Weights of a small GPT-style language model, trained from scratch on English Wikipedia.
Size: 3 heads of 32, 1.43M parameters.
Architecture: LayerNorm before each block, untied embeddings.
Training: a variant of Muon for these matrices, 6318 steps.
Each number is 128 + 24 x the weight over its row's rms, rounded and kept within 0 to 255. Layers, rows and columns count from 0. The size above them is the row's rms in percent of the matrix's.

# layer 7 attention key, 96x96, rms 0.125, rows 38-63, columns 0-95
size [ 56  93 101 102  88 103  93  94  97  94  92  90  85  90  86  93  99 105  95  96  98  94  93  96 101  96]
[[141 137 121 141 162 119 104 143 142 120  83 155 111 112 131 111  92 115 111 123 183 130 128 161 117 141 145 147 110 184 115 154 137 146 132 139  94 103 151 185 101 106 137 172 134  95 129 162 137 124 111  86 147 102 143 119 131  97 131 114 142 127  95 138 126 127 111 121 178 175  91 113 171 125 134 103 120  86 142  93 128 129 117 127 120  83 109 122 152 115 128 143 130 117 124 192]
 [106 118 107 124 111 167 107 132 140 149 120 133 116 156 176 117 146 146 112  90 119  89 114 164 152 143 137  87  97 140 168 148 116 142  97 106 112 142 135 146 126 106 102 139 117 125 136 162 130 133 130 149 158 168  55 120 161 114 121 149  98 119 132 130 126  99 148 143 110 127 100 120 185 132 115 134 139  46 115 155  93 128 163 124 133 162 133 117 142  99 131 144 136 137 159 143]
 [ 99 140 120 136 145 137 106 159  77 121 144  63 106 143 127 126 118 113 128 137 121 152 130 123 152 120 204 162 126 135 104 109  69 104 136 142 133 141 196 135 173 115 130 131 138 157 129 127 109 126 122 142 129 111 118 126  68 101 124 110 156 112 139 148 145 119 174 135 145 152 121 122  92 140 100  85 142 122 123 123  92 147 126 160 145 117 119 140 178 109 137 110 113 144 118 149]
 [123 142 108 108  90 118 156 137 124 150 142 111 155 110 146 133 138 158 102 115  95 143 140 107  69 114 146  86 116 134 100 138 153 152 107 138 103  92 124 146 157  93 130 125 135 169 113 141 133 191 126 109 112 125 164 114 147 118 151 119 202 131 101 130  96 120 149 115 152  98 136 121 121 143 105  83 115 113 130 123 146 120 133 140 173 175 142 121 139  98 124 165  97 136 176 125]
 [144 150 192 117 143 130 131 136 126 123 149  85 148 141 118 147 148 108 151 106  72 135 136 112 104 136  91 153 129 122  81 141 137 116 119  96  92 117 137 129 132 102 166  92 118 118  99  93 156 105 141 124 158 148 124 172 158 117 113 130  77 186 121 117 145 123 129 131 116 143 121 137 101 125 131 140 167 133 139  95 157 150 110 173 137 151  85 136 111  97 148 116  87 124 148 159]
 [126 107 138 122 151  88 120 128 133 114 159 132 137 135 121 149 180  60 115 110 123 152 142 132 143 109 145  89  94 125 146  78 116 166 153  92 183 108 137 167 108 127 132 106 113 110 167  89 117 133 128  99 180 170 144 125 130  97 141 162 134 129 144 124 105 120 128 144 152 125  83 165 159 123 132 137 109 126 123 126 128 124 139  87 125  88 126 112 165 138 151 164 116 102 139 130]
 [159 127 108 102 133 125 141  77 137 122 132 144 146 186 116 129 124 102 145 136 125 143 141 175 104 129 165 139 115 140 126  96 152 129 124 141  89 143 130 125 115 149 152 159 166 110 121 134 156  85 108 151 120 173  99 156 134 167 108  98 170 147 105 110 102  96 129  64 141 162 124 127 122 129 139 116 150 117  97 129 134  98  84 142  93 133 132 132 146  80 127 138 145 110  80 148]
 [102 127 143 141 173 131 128 101 159 146  93 112 146 123  97 138 111 154 160  94 150 106 129 162 126 146 164 139  76 128 140 172 135 127 118 122 168 162 132 129 124 159 148 125 131 121 125 124 144 136 153  78 154  89 129 122 165 114  99 139  66 126  61 170 135 127 128 123 134 122 147 122 116 133 127 123 129 116 100 147  94 120  87 118 145 127 111 164 150 170 136 140 112  74 108 124]
 [138 118 139 167 161 110 185 130 147 127 105 129  97 119 155 119 114 131 127 111 105 139 141 115  99 148 153 137 100 158 156 114  48 139 135  94 152 109 115 137 133 147 102 127 146 147 118 111 101 152 133 159  88 188 166  95 141 145 128  86 135 143 124 108 128 150 123 116 130  88 134 104 149  98 158 123 156 105 152 117 148 160 142 118 141 160 119  94 131 106  90 127 132 155  86 118]
 [142 109 132  97 129 111 179 146 164 132 116 186 153 104 149 132 104 108 107 132 146 152  83  88 139 149 134 173  81 135 112 139 129 148 104 133 144  95 135 175 134 162 133 131 140 153 136 145  92 133 105  83 115 176 141 127 138 106  63  90 106 124 134 124 149 100 118 155 112 151 112 159 117 152 106 128 131 149 114 115 132 135 102 103 116 111 110  83 151 128 116 119 163 146 128 145]
 [148 138 146  95 105 113 111  94 125  90 136 197 134 144 171 146 114 141 118 129 132 115 104 124 110 153 117 156 184 113 118 123 124 126 112 126 138 133 114 128 135 119  85 119 110 108 112  96 122 121 124  91 130 123 129 119 134 151 115 164 112 162 106 168 144 134 122 104  88  98 156 138 152 166 133 127 132 123 122 149 117 144 121 180 128 114 128 153 136  96 103 162 113 199  65 166]
 [138 138 133 156 140 111 127 122 111 131  93 125 131 148 168 128 128 128 125 129 103 126 161 104 100 127  90  66 141 152 168 114 144  91  97 132 120 115 191 117 125 118 115 153 162 150 147  83 141 164  82 113  90 170 156 142 105 124 123 126 134 149 116  96 144 116 153 137 117 121 103 141 135 172  98 158 132  80 131 132 110 110 130 111 128 136 107 164 125 120 108 119 110  74 116 177]
 [104 112 156 103 113 144 188 130 119  86 132 116 153 117 139 132 105 171 119 101 163 116 165 126  83 142  97 130 100  94  96 135 124 135 124 127 116 136 134 137 126 117 117 108 127  87 159 148 115 103 147 125 110 166 153 135 150 116 176 135 112 143 142 123 135 107 155 156 130 134 124 144 168 165 162 146 128 126  83 172 130  96  99 175 105  88 128 112 107  95  99 104 159 112 128 164]
 [115 108  93 174 122 107 121 123 108 183 170 149 170 135 118  90 111 117  95 156 113 150 117 101 136 124 127 157 138 119  91  97 178 115 192  81 156 112 115 140 141  98 144 128 134 156 128 123 144 106 121 125 122 121 100 119 139 118 141 163  99 142  93 134 133 131 199 113 136 100 109 143 135 113 101 169 148 141 131 167 139 121 106 131 135 124 106  92 153 126 112 141 115 127 138  97]
 [ 92 140 159 104 142 113 105 122 138 128 116 104 143 150 162  88 111  91 160  95 149 141 126  93  94 133 140 154 123 144 151 143 144 151 142 174 121  84 160 126 139  98 130  98 139 117 138 137  71  57 152 150 144 105 115 148 140 118 135 164 106 121 138 127 125 136 133 101 147 144 145 163 139 129  77 101 135 140 149 145 152 132 188 140 137 143 117 114 112  78 130 124 126 106 150  97]
 [133  88 127 115  68 136 103 131 121 106 130 170 117 102 112 112 129 128 107 134 156 108  97 147 108 111 128 144 170 109 139 122 124 154 128 138 109  91 155 128 184 115 143 154 100 120 104 140  77  89 140 111 116 123 135 137 172 135 164 152 136 168 126 127  77 143 106 156 145 139  82 120 103 130 125 150 124 136 122  93 154 149 135 100 119 144  79 169 139 145 102 128 150 148  88 156]
 [143 112 115 189 105 168 143 157  95 140  98 133 117 134 153 117 123 145 133 148 141 102 151 166 161 142 120 128  99 150 118 127 148  87 124 161 132 125 147 129 147 136 157 105 126 136 100 145  99 128  96 101 131 114 152 141 108 166 123 139  86 130 108 140  77 142 118 135 113 141  78 120 172 127 109  84 183 100 116 130 110 112 108 108 132  87 123 126 126 109 153 166 115 190 115 136]
 [133 135 114 126 143  95 165 115 148  80 108 132  84 150 113 142 130 124 101 145 168 148  93 138 130 142 138 146 160  80 132 144 118 121 133 147  88 131 104 111 117 135 137 111 136 106 124 149 159 167 162 145 142 147 120 123 143 104 145 122  99 108 106 123 109  88  98 123 137 164 130  97 182 132  93 118 105 116 165 146 156 120 127 125 125 134 116 146 109 134 162 103 104 151  76 208]
 [107 158 121 128 109 119 159 129 186 161 135 153 158 125 108 112 116 124  87 103 106 107 115 105 133 150 150 107 167 153  87 111 134 118 152 114 133 127 149 119 155 155 131 109 121  95 128 117 158 117 131 152  93 120 137 101 174 196  91  83 127 109 168 128  97 140 126 118 141 137 138 149 181 146 113 104 131 123 114 133 151 144 139 144 182 156 119 102 101  94 114  96 113 109 127 141]
 [156  83 104 122 136 121 147 125 139 131 132  94  71 122 136 167  90 129 164 142 136 147 181 135 109 167  74 139 154 137  87 123 112 122 126 102 175 120 124 123 104 140 157 113 121 126 180 114 139 104  73 140 157 152 137 124 121 123 101 139 119 140 132 123 145 115 138 164 151 141 134 127 127 139  75 142 110 136 144 114 125 141  95 111 130 107 175 150 182 101 135 100 128  96 123 121]
 [148 120  90 135 143 164 139 154  94 161 118 152 135  93 171 142 160 119 173 133 125 150 131 108 133  97  99 117 193 133  92 106  75 129 147 147 121 102 141  98 111 114  98  91 100 137 137 184 114 111 162 122 140 135 119  95 143  91 139 153 131 116  95 139 158 148 119 117 153 125 154 148 120 116 132 133 132 124 116 135 148  99  87 113 130 145 100 172 113 104 123 132 174 119 151 109]
 [122 105 139 113 108 137 121 149 106 126 139 107 122 149 175  75 138 148 141 104 128 132  90 103 106 142 124 189 125 133 140 121 146 154 129 116 141 163 118 137  92 175 131 167 123 125 159 150  97  68 155 151 113 101 168 118 143 124 118 141 128 144 114  93 125  99 107 185 138 143 167 122 131 141 134 122 126 164  91 154 146 100 100 126 125 170 121 122 161 139 123 125 103  79 104 107]
 [108 125 134 157 100 123 132 103 133 112 149 154 143 144 147 114 167 135 144 139 131 103 137 135 113 139 140 138 132 117 157 180 141  94 100  83 151 153 118  96  95  94 128 114 168 110 129 142  92 129 123 173  89 123 140 131 174 147 106  93 136 110 106 149 106 104 151 126 166  84 131 123 138 126 115 165 162 115 143 133 140 149 113 141  95 121  99 104 144 161 206 102 118 133 153  96]
 [ 95 116 103 143 105 115 123 140 120 118 146 129 116 180 107 147 105 156 135 110 145 136 171  82 138 119 160 144 129 142 104  91 119 122  88 127 157 120 148 156  77 109 110 163  85 159  99 143 137 140 151  94 138 110 138 169 116  98 141 128 151 145 148 114 126 117 144 124 148 121 123 183  92 112 157  99 110  87 180 118 147 149  98 104  93 134 126 124 117 130 123 165 132 113 109 173]
 [110 176 116 106 113 148  86 126 121  94  82  92 141 154 126 145 138 144 129 131 141 135 122 106 117 142 123 144 167 156 136 131  83  97 118 112  97 167 109 160 157  99 143 133 180 130 171 166 107 142 138 101 131 143 136 157 130 118 114 117 139 142 105 137 129 130  62 118 136 176 142 150 145 129  81 175 171 143 107 136 143 153 124 110 109 119 123 100  84 115 124 121 144 111 151 115]
 [149 130 124 156 136 125  74 132 128  89 161  80 123 157 113 132 141 129 138 135 133 130 122 171 107 112 136 172 128 148 113 125 114 126 111 123 195  96 140 146 105 105 106 123 115  75 106 145 150 112 158 116 129 131 119  97 195 103 117 154 147 154 130 140 182 124 116  83  96 167 120  99 153 111 129 145 149 115 142 135 126 129 106 139 170 114 134 122  98 113 104 123 111  85 151 121]]
# layer 7 attention query, 96x96, rms 0.128, rows 39-63, columns 0-95
size [ 96  95 102  91 102  97  94  99  93  95  91  87  97  92 105  97 102  93  96  94  92  96  97  94  94]
[[161 156 166 114  94 142 151 113 157 149 145 100  94 192 111 163  97 117  94  84  95 122 146 165 163 135 106 137 130 146 149 159 129 146 123 147  95 150 131 143 129 133 159 136 125  99 136  99 129 144 151 127 142 145 134 130 107 149 113 106 113 106 132 106  86 100 121 103  98 110 122 110  66 152 144 112 150  99 158 134 132 172 120  90 101 116 116 137 117 149 133 105 162 158 125 157]
 [125 125 168 133 106 135  95 164 131 126 142 122 170 116 147  38  81 159 157  82 150 141 138 110 110 171 138 127 118 112 158 114  96 104 127 151 111 105 120 102 104 100 136 122 156 126  91 119 149 144 138 152 136 141 131 124 151 149 124 131 134 118 133 152 135 126 149  90 152 116 149 154  67 142 114 128 124 144 120 137 137 120  81 118 136 125 136 114 138 134 158 176 129  81 110  89]
 [ 97 169 135 115 132 112 107 108 104 141 101 123 155 147 154 181 140 149 106 173 119 142 132 113 135 127 137  95 113 148 144 106 128 146 121 108 143 149 108 149 122 132 135 101 120  89 139 137 123 133 102 121 138 126 115 155 174 130 169 100 104 103 142 107  99  71 102 146 143 128  96 123  90 118  80 184  91 134  83 131 147 109 119 117 102 135 156 166 137 184 148 144 155 113 133 106]
 [131 111 142 143 147 111 121 121  86 163 160 156 138 118 112 128 165 132 163 126 105 143 177 134 125 158 112  68  88 126 135 140 133 104 130 125  89  91 151 127 185 111 115 138 111 133 110 101 149 160  82 107 120 114 129 120 119  84 107 134  76 143 108 118  85 117 156 117 129 163 130 109 145 132 132 137 127 138 163 138 152 175 124 143 122 179 143 125 137 111  96 146 100 125 169 137]
 [116 169  98 147 143 130 162 147 128 117 150 108 125 144 161 152 105 106 145  83 168 101 108 131 152 158  78 153 143  93  96 143 180 123  93 149 131 141 154 117 156 111 131 147 138  79 131 101 161 205 116 119 142 136 136 120 125 121 109 113 128 119 104 163 106 110 143 134 140 116 107 115 141 134  91 165 162 115 129  82 149  98 116  99 129 109 132 107 104 120 133 128  97 110 109 143]
 [103 129 138 150 130 162  95 107 149 112 143 119 142 149 149 146 182  81  81 165 133 139  91 137 149 116 140 100 118 119 149 177 157 117 102 144  79 169 122 123 172 104 164 104  99 138 131 170 140 115 119 122 115 158 151 106  87 155 119 139 150 100 104  94 122 139 139  79 127 165 134 133 122 159 163  96 105 147 109 105 117 104 120 131 121 148 136 105 114 131 131 156 104 111 129 116]
 [142 138 146  98 129 112 117 165 146 103  86 146 128 154 115 159 132 151 142 133 131 137  95 176 131 160 150 113 109 119 142 110  92 104 149 121 145 139 159 112 143 181 118 111 136 134  62 115 128  89 137 117 140 125 141 114 132  78 121 135 149  95 110 163 149 133  83 141 100 120 101 104 133 100 129 118 165 135 125  84  92 113 120 177 115 122 152 112 100  96 135 137 163 180 129 145]
 [135 171 133 146 115 122 132 102 172 103 147  86 154 109  93 116 166 114 137 101 116 147 109  68 151 129 153 135 139 158 119 126  99 132 114 152 143 110 169 174 107 134 167 121 104 104 128 139 122 105 116  71 119 116 107 127 110 125 127 103 156 162 133 155 154 115 163 140 152 155 111 145  91 141 132 128 112 118 142 137 156 110 109  96 118 147 163  78 110 118 107 105 182 107 139 148]
 [181 183 103  91 129 113 123 135 134 111 156 176 127 122 171 165 121  96 150 107 131 141 131  98 104 104 150 113 121 128  88 134 103 162 122 110 114 136 130 101 143 122 104 138 157 129 130 120 147 135 135 129 101 103 143 101 140 102 156 148  93 114 123 113 138  99 116 175 120 149 209 112 103  94 171 117 119 103 139 131 182 108 125 132 119 133 151 124 101  99 118 128 152 103 112 125]
 [116 128  90 117  89 121 141 122 100 169 173 148 111  61 111 136 153 109  95 175 121 146 103 112 149  96 108 145 105 141 147 100 148  94 103 100  96 107 126 137 122 160 106 131 151 166 129 119  91 128 137 110 112 143 132 123 140 128 114 113 102 148  88 147 187 119 142 105 131 143 124 122  95 120 154 108 151 169 128 160 157 165 112 134 158 105 159 158 115 121 134 127 117 139 105 163]
 [ 59 141 138 129 119 140 111 107 190 153 125 128 113 185 133 122 119 164 132 132 157 156 144  78 109 152  66 120 136 123 106 117 140 147 141 123 134  92 141 158 134 144 112 155 154 144 171  85 143 107 132  92 127 140 158 137 100 149 135 109 125 140  93  78 142 109 159 114 111 124 136 125 104 157 126 107 144 147 138 146 163 110 104 127 134  97 155 136 136 131  88 163 117 110 121 129]
 [138 139  94 134 139 148 153 141 129 113 130 146  98 107 118 141 175 163 182 140 131 142 120 136 129  71 130 118 132 130 129 118 112 128  84 117 143 104 118 124 112 105  97 129 130 139 133 140  70 155  86 105 123 126 145 108 165 137 132 144 107 112 138 134 127 103  85  92  98 114 121 138 132 167 179 103 158 121 150 173 128 100 145 141 131 146 178 103 119 170 127 164  92 167 132  93]
 [108 144 141 114 150 103 121 149 123 129 109 110 149 107 166 137 150 107 170 148 108 120 135 131 155 162  88 101 100 142 143 136 102 151 144 143  91 141 138  98 114 122 118 114 120 120  99  95 115 152 116 128 119 157  99 127 122 159 132 175  94 112 112 127 138 145 160 134 153 129 102 124 116 123 106 165 215 146 110 110 137 133 137 147 150  99 111 139  82 164 153  84 114  78  86 133]
 [148 142 104 111 110 131 123  96 106 117 136 124 135 116 112  82 104 116 104 136 116 150 179 142 151 139  95 102  97 138 109 109 111 137 121 157 140 160 113  95 145 118 128 126 156 148 130 135 100 174 134  88 153 128 149 136 156 139 152 119 141 138 186 145 143 144 123  88 122 114 126 126 139 143 139 132 141  74 123 110 157 191 165 129  61 154 149 121  86  94 113 159  93 125 129 134]
 [180 104 122 127 128 126 133  94 125 111 136 151 119 114 133 141 154 136  72 160 132 127 105 129 135 115 110 113 179 164 123 118 131  99 153  90 157 123 111 134 100 108  84 165 161 104 100 135 103 143 144 130  73 148 111 104 161 197 101 129 111 132 140 128 136 147 114 134 114 142 147 131 147 158 129 159 108 131 102 120 182 157  99 144 171 105 110 129 130 111 132 120  97 130 170 129]
 [108 160 139  89  78 126 146 109 151 143 107 121 187 146 118 125 102 109 102 106 111 133 134 132  89 117 129  95 122 146 114 114 158 100 147 164 140 127 135 176 133 123  86 140 179 136  90 150 109 134 113 102 102 128 135 139 105 148 158 177 121 120  92 122 104 120 165 143  96  93 125 102 137 160 123 104 118  92 143 161 148 148 139 125 171 122 103 172 123 151 150  92 146 131 138 128]
 [ 94 104 133 136 166 112 125 113 131 135  98 165 108 139 126 133 126 113 111 124 113 108  96 111 126 108 163 129 121 101 139 168 157  86 139 114 174 135 117 166 124 111 121 147 141 131 158  97 144 127 140 131 127 137 125 145 115 117 123  92 118 137 106 166 168 159  64  86  81 188 116 134 127  99 148 125 111 131 137 170 148 145 148 102 139 122 116 103  92 119 175 171 115  86 116 137]
 [111 148 109  79 135 141 129 105 118 102 140  95 114 114 116  94 146  64 148 116  98 108 151 122 139 163 144 100 119 177 156 140 118 117 117  93 161 131 110 172 138 130 114 145 149 120 105  86 128 129 159 138 100 117 129 117 101 110 177 143 177 132 123 132 139 105  74 111 146 150 139 145 126 124 160 167 120 150 122 124 146  86 141 132 154 145 132 160  96 144  83 114 116 170 143 116]
 [117 118 149 157 147  96 145 113 171 122 131 152 121 108 142 180 106  92 165 119 148 129 111 179  97 154 121 136 148 112 108 127 109 136 128 139 172 105 102  92 136 116 130 140 125 131 132 180  94 134  99  97 121 106 111 164  89 108 120 144 123  99  84 145 153 115 118  88 141 169 166 123  76 128 135 157 129 148 173 157 106 135 104 131 137 129 119 127 151  95 109 149  98 137 105 120]
 [160 100 124 137 130  76 114 144 147  99 141 126 121 147 133 174 122 146 154 104  79 136 117  66 139 137 129 145 123 133 125 109 131 157 113 133 143 100 122  86 108 116 145 109 102 120 104 129  87 169 149 126  99 142 111 134 107 136 125 132 163 126 133 116 125 179 135 126 157  92 128 142 124 131  97 113 125 162  97 144 175 156 195 157 135 121 103 122 157 133 144 162 150 171 122  90]
 [133 171  89 151 127  96 124 141 141 121  86 152 117 128 137 140 122  97 198 145 110 127  85 104 147 116 155 127 121 175 165 153 103 123 125 124 131 158 154 108 108 175 158 134 169 124 107 138 101 102 104 125 126 115 154 142 165 123 107 114 124 127 177 130 127 123 112 122 127 101 131 123 134 138 136 132 103  89 125 152 147 163 122 175 147 104 166 119 124 114  77 128  95 143 102  87]
 [135 155 128  98 130 109 142 120 129 133 110 155 118 137 102 153 124 152 125 126 114 134 141 152 151 130 142 136 105 128 110 154 110  90 118  91 163 117 128 108  99 153 151  75 121 104 160 122 115  42 116 148 186 167 129 118 118 109 136 152 126 153 116 147 149 126 136 137 143 138 100 107 156 170 153 126 111  95 170  82 176 162  83 138 120  97 133 135 101 136 135 114 106 129 146 103]
 [140 120 128 137 137 158 156 108 117 142 109 146 117 121 160  53 125 131 148 137 168 116 105 156  89 116 162 147 144  97 138 130 125  83 148 155 118 109 100 149 128 123 137  79 122 113 135 144 124 144 147  78 110 125 108 108 118 137 137  88 123 106 133 106 105  83 179 128 128 117 123 169 140  96 102 144 118 127 133  87 190 101 113 164 138 118 143 108 132 134 131 187 138 128 121 144]
 [161  82 133  88 120 123  90  85 121 136 142 121 153 138 111 129 149 137 131 120 154 124 116 139 121 105 113 132 148 119 102 125 135 135 105 127 128  97 141 109 151 141 149  93 107 168 163 136 165 153 140 148 145 137 157 112 139 136 174 117  82 162 140 117  84 158 124 165  77 140 132 158 110 123 163 145 127 146 176 157 158 130 138 158 122 107 126 116 132 116 119 107  69 123  71  92]
 [136 112 143 152 136 121 120  92 182 148 123 130 115  95 123 162 140 156 144 135  90 118 117 130 144 180 178 105 114  96 105 101 139  97  93 104 153 150 115 133 152 134 171 129  91 164 104  99 120 152 161 121 149 136 128 104 135 131 106 131 105 125 127 144  86  89 118  90 110 160 123 167 113 137 139 136 167 149 137  76  99 132 146 113 166 105 142 147 111 143 109 142 148 135  87 151]]
# layer 7 attention value, 96x96, rms 0.105, rows 32-42, columns 0-95
size [ 98  94  97 111 103 107  92  95 105  94 110]
[[107 166 116 142  91 157 158 144 143 129 116  87 134  90 146 103 128 128 120 161 140 151 137 129 163 117 144 107 143 101 159 140  93 160  98 131 127 127 145 104 116 111 159 110 125 144 127 123 144 132  96 127 126 116  81 113  82 137 108 124 109 146 149 131 145 152  59 162 146 184 145 112 106 143 105 161 116 162 124 141 151 138 140 107 187 137 158 118 174  94 101 130 100 137 110 116]
 [108 140 177 129 123 115 150 137 124 112 119 100 137 148 130 130 127 192 104 136 117 162 153 114 142 155 145 138 160 139 120 110 112 191 143 130 116 114  97 126 125  88 129 128 145 149 121 176  86 110 187 120  88 115 111  99 104 117 117 120 121 165 139 164 109 169  95  84 108 144 132 142 138 137 138 175 110 118  78 158 114 119 140 110 126 121  83 151 143 112 124  97 125 133 130 109]
 [115 177 129 131 147 153 112 141  91 122 131 186 139 132 131 183 142 120 161 137 156 123 146 120 144 129 154 134 111 122 161  96 121 102  95 117 118 169 134 134 121 119 140 126  88 109 126 130  85 123 137 102 137 155  90 148 129  95 104 139 169 151 131 103 123  72 113 165 119 155 181 157 105 118 108 100 112 114 112 148  94 152 164 107  98 131 116 150 131 117  76 162 127 137 132 145]
 [ 95 159 176 125 151 147 145 143 141 102 130 129  78 121 127 138 128 134 154  73 120 167 144 108 105 119 101 153 169 163  92 120 131  79 138 132  97 140  97 133 115 149 160 143 132 101 112 106 126 120 137 116 106  96 139 152 105 145  84 109 123  98 111 150 122  87 118  99 139 147 176 154 127 122 132 159 140 101  72 121 115 151 132 150 104 123 138 123 150 158 147 126 156 116 121 179]
 [146 121 147 145 127 154 133 157 132  85  95 146 138 120 106 121 131 149  96 124 109 131 117  94 140 104 127 113 105 100  93 147 122 180 123 128 130 134 122 118 113 142 164 130 158 130 100 130 134 160 146 133 100 150 132 127 138 121  78 132 148 144 115 104 131 149  81 125 113  78 109 142 110  95  82  91 160 192 155 164 105 175 136 100 154 121  98 120 150 189 121 146 109 116 148 133]
 [132 135 140 129  98  93 108  92 125 142 115 130 166 182  93 116 157 168 131 143 116  98 105 134  77 158 123 140 119 122 145 119  98 133 168 110 136 145 136 114 154 140 113 146  97 150 129 144 129 144 144 105 150  73 109 107 130 125  76 110 142 104 139 169 136 142 133 151 139 115 144 141 132 121 127 170 151 124 107 180 100 157 168 116 114  76  96 109  92 150 131 157 162 101 122 128]
 [119 102 118 154 132 148 102 111 162  81 137 128  84 152 152  71 121 103 132 123 141 107 115 132 118 125 121 113 134 136  84 121 110 134 132 131 147 139 117 133 149 171 158 132 141 120 119 143 151 160 164 129  77 169 123 146 161 128 159 151 119 104 150 101 132 146 126 117 131  99 131 103 139  78 145 184 145 145  89  90 167  89 121 144 128 171 140 130 126  97 100 131 176 136  99 126]
 [162 146 102 117 162  90 111 119 169 110 139 116  91 105 150 142 120 148 113 168 143 128 137 137 131  90 123 103  94  84 119 201 173 139 123 171 102 104 151  94 117 112 152 116 117 121 148 117 117 104 134 116 144 134 167 177 117  93 109 120 164 106 102 103 161 102 169 123 127 136 115 134 152 150 114 147 138 139 141 146 117 109 134 141 119 133 157 130 115 151 180 111 122 106  92 137]
 [103 104 164 105 136 133 176  97 167 165 116 114 137 123 127 137 108 150 109 138 176 117 161 132 177 100 105 128 107 138 130  80  95 120 121 126 153 113 140 141 137 107 159 129 145 200 162 130 173 109 105  99 130 158 125  99 137  88  92 117 132 128 137 135  89 118 132  81 114 102 164 109  98  84 155 115 123 122 144 119 104 123 154 110 146 138 135 165 114 129 121 117 109 127 130 134]
 [114 137 107 151 119 133 136 113 118 131 157 130 138 112 137 111 144 115  98 128  97 150 145 110 148 165 108 159  99 106 159 101 151 128 106 145 151 139 184 149 114 124 186 156  71  86  89 144 146 143 146 115 128 120 172 119 144 108 163 125 110  75 149 110  84 129 144 132 141 112 148 149  74  96 138 104 114 133 126 113 166 115 118 123 132 116  77 150 115 126 146 117 178 117 122 125]
 [120 108 133 130 153 132 115  92 119 167 140 153 153  84 124 137 147 101 174 111 114 136 167 113 170 133 144 131 107 126 133 142 144 150 114 152 148  89  93 155 147 108 116 112 113 143 119 124 118 157  88 146 155 104 119 101 139 160 148  64 136 118 145 144 134 132 136 112 125  92 138 143 111 122 135 109 141 156  83 153 144  98 122 105 147 143 216  91 108 128 111 146 100 140  91 133]]
# layer 7 attention output (transposed), 96x96, rms 0.0819, rows 32-41, columns 0-95
size [116 109 119 125 113 133 104 111 122 113]
[[130 139  91 120 103 160 109 164  87  98 105 152 101 132 127 130 159  86 163 137  97 115 161 141 157 113 153 186 158 134 149 142 111  97 131 139 115 133 105 129  90 146 132  96 150 143 142 126 109  89 130 124 154  89 130 147 126 122 115 161 116  95 101 156 147  95 123 105 102 139 136 106 152 166 116  65 169 130 147 120 124 160 132 173 106 122 132 113 130 102 152 151 116 145 112 152]
 [ 57 127 112 133 131 141 144  81 196 128 109 152 171 127 123 118 131 110 111 143  87 123 149 129 107 139 116 124 160 161 142 173 136 115 125  87 100 163 151 124  86 116 120 134 165 134 125 164 160 144 116 127 124 129 119 158 111 147 134 112 110 100 102 149 117 124 140  89 118 146 117  76 141 129 126 129 139 116 136 103 101 116 104 163 155 135 108 163 144  81 122 120 178 122 156 129]
 [ 94 120 155 127 142 146  87 156 124 125 114 170 120 155 107 121 136 156 136 143 100  81 107 153 107 114 111 144 194  80 199 138  96 161 109 104 134 122 111 124 137 127 118 123  92 123  95 139 103 144 177 127 122 119 123 122 128 122 119 115 142 111 161 143 108 103 107 138 132  96 189 163 149 128 162 107 105 135 131 161 103 127 155  85  95 125 127 151 134 143 107 132 118 137 145 135]
 [ 66 165 159 139 123 164 150 121 157 119  93 120  88 153 143 180 123 110 162 158 143 106 105 114  93 131 159 125 129 165 105 121 130 136 143 103 112 129 123 150 129 101  72 101 159  89 116 116 103 128 160 156 134  92 114  97 139 118 108 157 139 149 140 106 123 147  95 146 143 155 115 113 110 131 138 145  93 131 131 113 138 110 104  89 134 107  98 168 143 151 116 158 136 150 155 164]
 [ 94 103 142 158 140 168 156 137 123 130 114  97  95 119 110 121 144 165 142 135 121 128 122 136 114 117 154 125 184 115 177 180 129 120  92 142 115 120 138 108 125 107 154 154 129 140  96 119 150 137 111 116 140 128 130 178 102  85 112 150 100  95 120 136 135 138 153 109 137 123  95 107 114 154 128 140 124 123 150 108 134  97  84 128 143 110 179 118 110 142 116 144  79  75 154 188]
 [ 85 134 122 144 104 126 150 112 113 118  94 148 164 124 111 137 130 126 121 119 109 147 152 102  80 148  79 128 145 140 142 114 100 107 144 102 121 115 120 134 153  86 138 155 107 102 157 128 114 151  88 128 144 147 114 146  74 182 103 145 138 143 168  96 137 174 144 106 137 130 119 173 125 157 106 128  87 132 132 141  97 179 122  99 124 161 130 119 153 146 171 151 122  99 157 112]
 [123 147 135  66 111 114 148 149 155 155 126 119 136 153 118 114 106 144 137  97 161 114 123 136 133 160 131 131  85 121 146 132 102 128 131 131 141 129  96 128 134 151 127  93 179 114 146  78 133 134 157 113 126 143 120 109 126  87 168 134  61 140 122 106 147 176 104 121  87 124 118 157 116  92 103 135 141 115 110 140 146 110 101 149 134 115 147 184 115 163 167 148 171 108 100 142]
 [111 145 142 135 145  80  90 122 201 129 124 102 169  95 153 129 136 132 119 106 124 148 124 113 180 124 186 128  92 131 116 108 160 131 120 174 118 111 142 149 140 112 143  76 142 139  80  97 152 163 124  83 161  92 112 124 139 114 118 121 161 153 163 146 110  99 103 132 119 145 112 136 132 125 142 146  96 147 109 108 141 127 110 135 107 135 159 112 139 137 143 146  92 125 100 115]
 [ 94 137 126  99  97 134 147 137 124 115 104 153 117  78 115 133 108 133 113 144 123 148 151  78 151 144 124 107 193 160 181 110 161 129 152 134 146 111 124 131 101 121 147 137 142 119 109 130 169 131 123 101  97 146 160 123 159 142 157 127 154 130 117 129 165 108  86 104 121 101 127 119 144 118 135 100  98 112 105 156 158 103 169 173 117  69  94 164 112 113 151 143 109 139 118 113]
 [105 172 143 130 153  87 162 107  96 187 145 139 138 118 109 158 133  97 111 128 131 119 171 135 179  95 145 100 140 123 118 151 123 171 141 137 125 158 109  83 154 110 138 125 129 146 154 148 153 108 116 118 156 111 165 127 159 127 117 129 165 114 106  72 100 181 119 116 154  97 132 117 107 100 149 107 141 110 143 154  91  99 116  99 118 112 123 132 124  96 158 106 112 117 110 128]]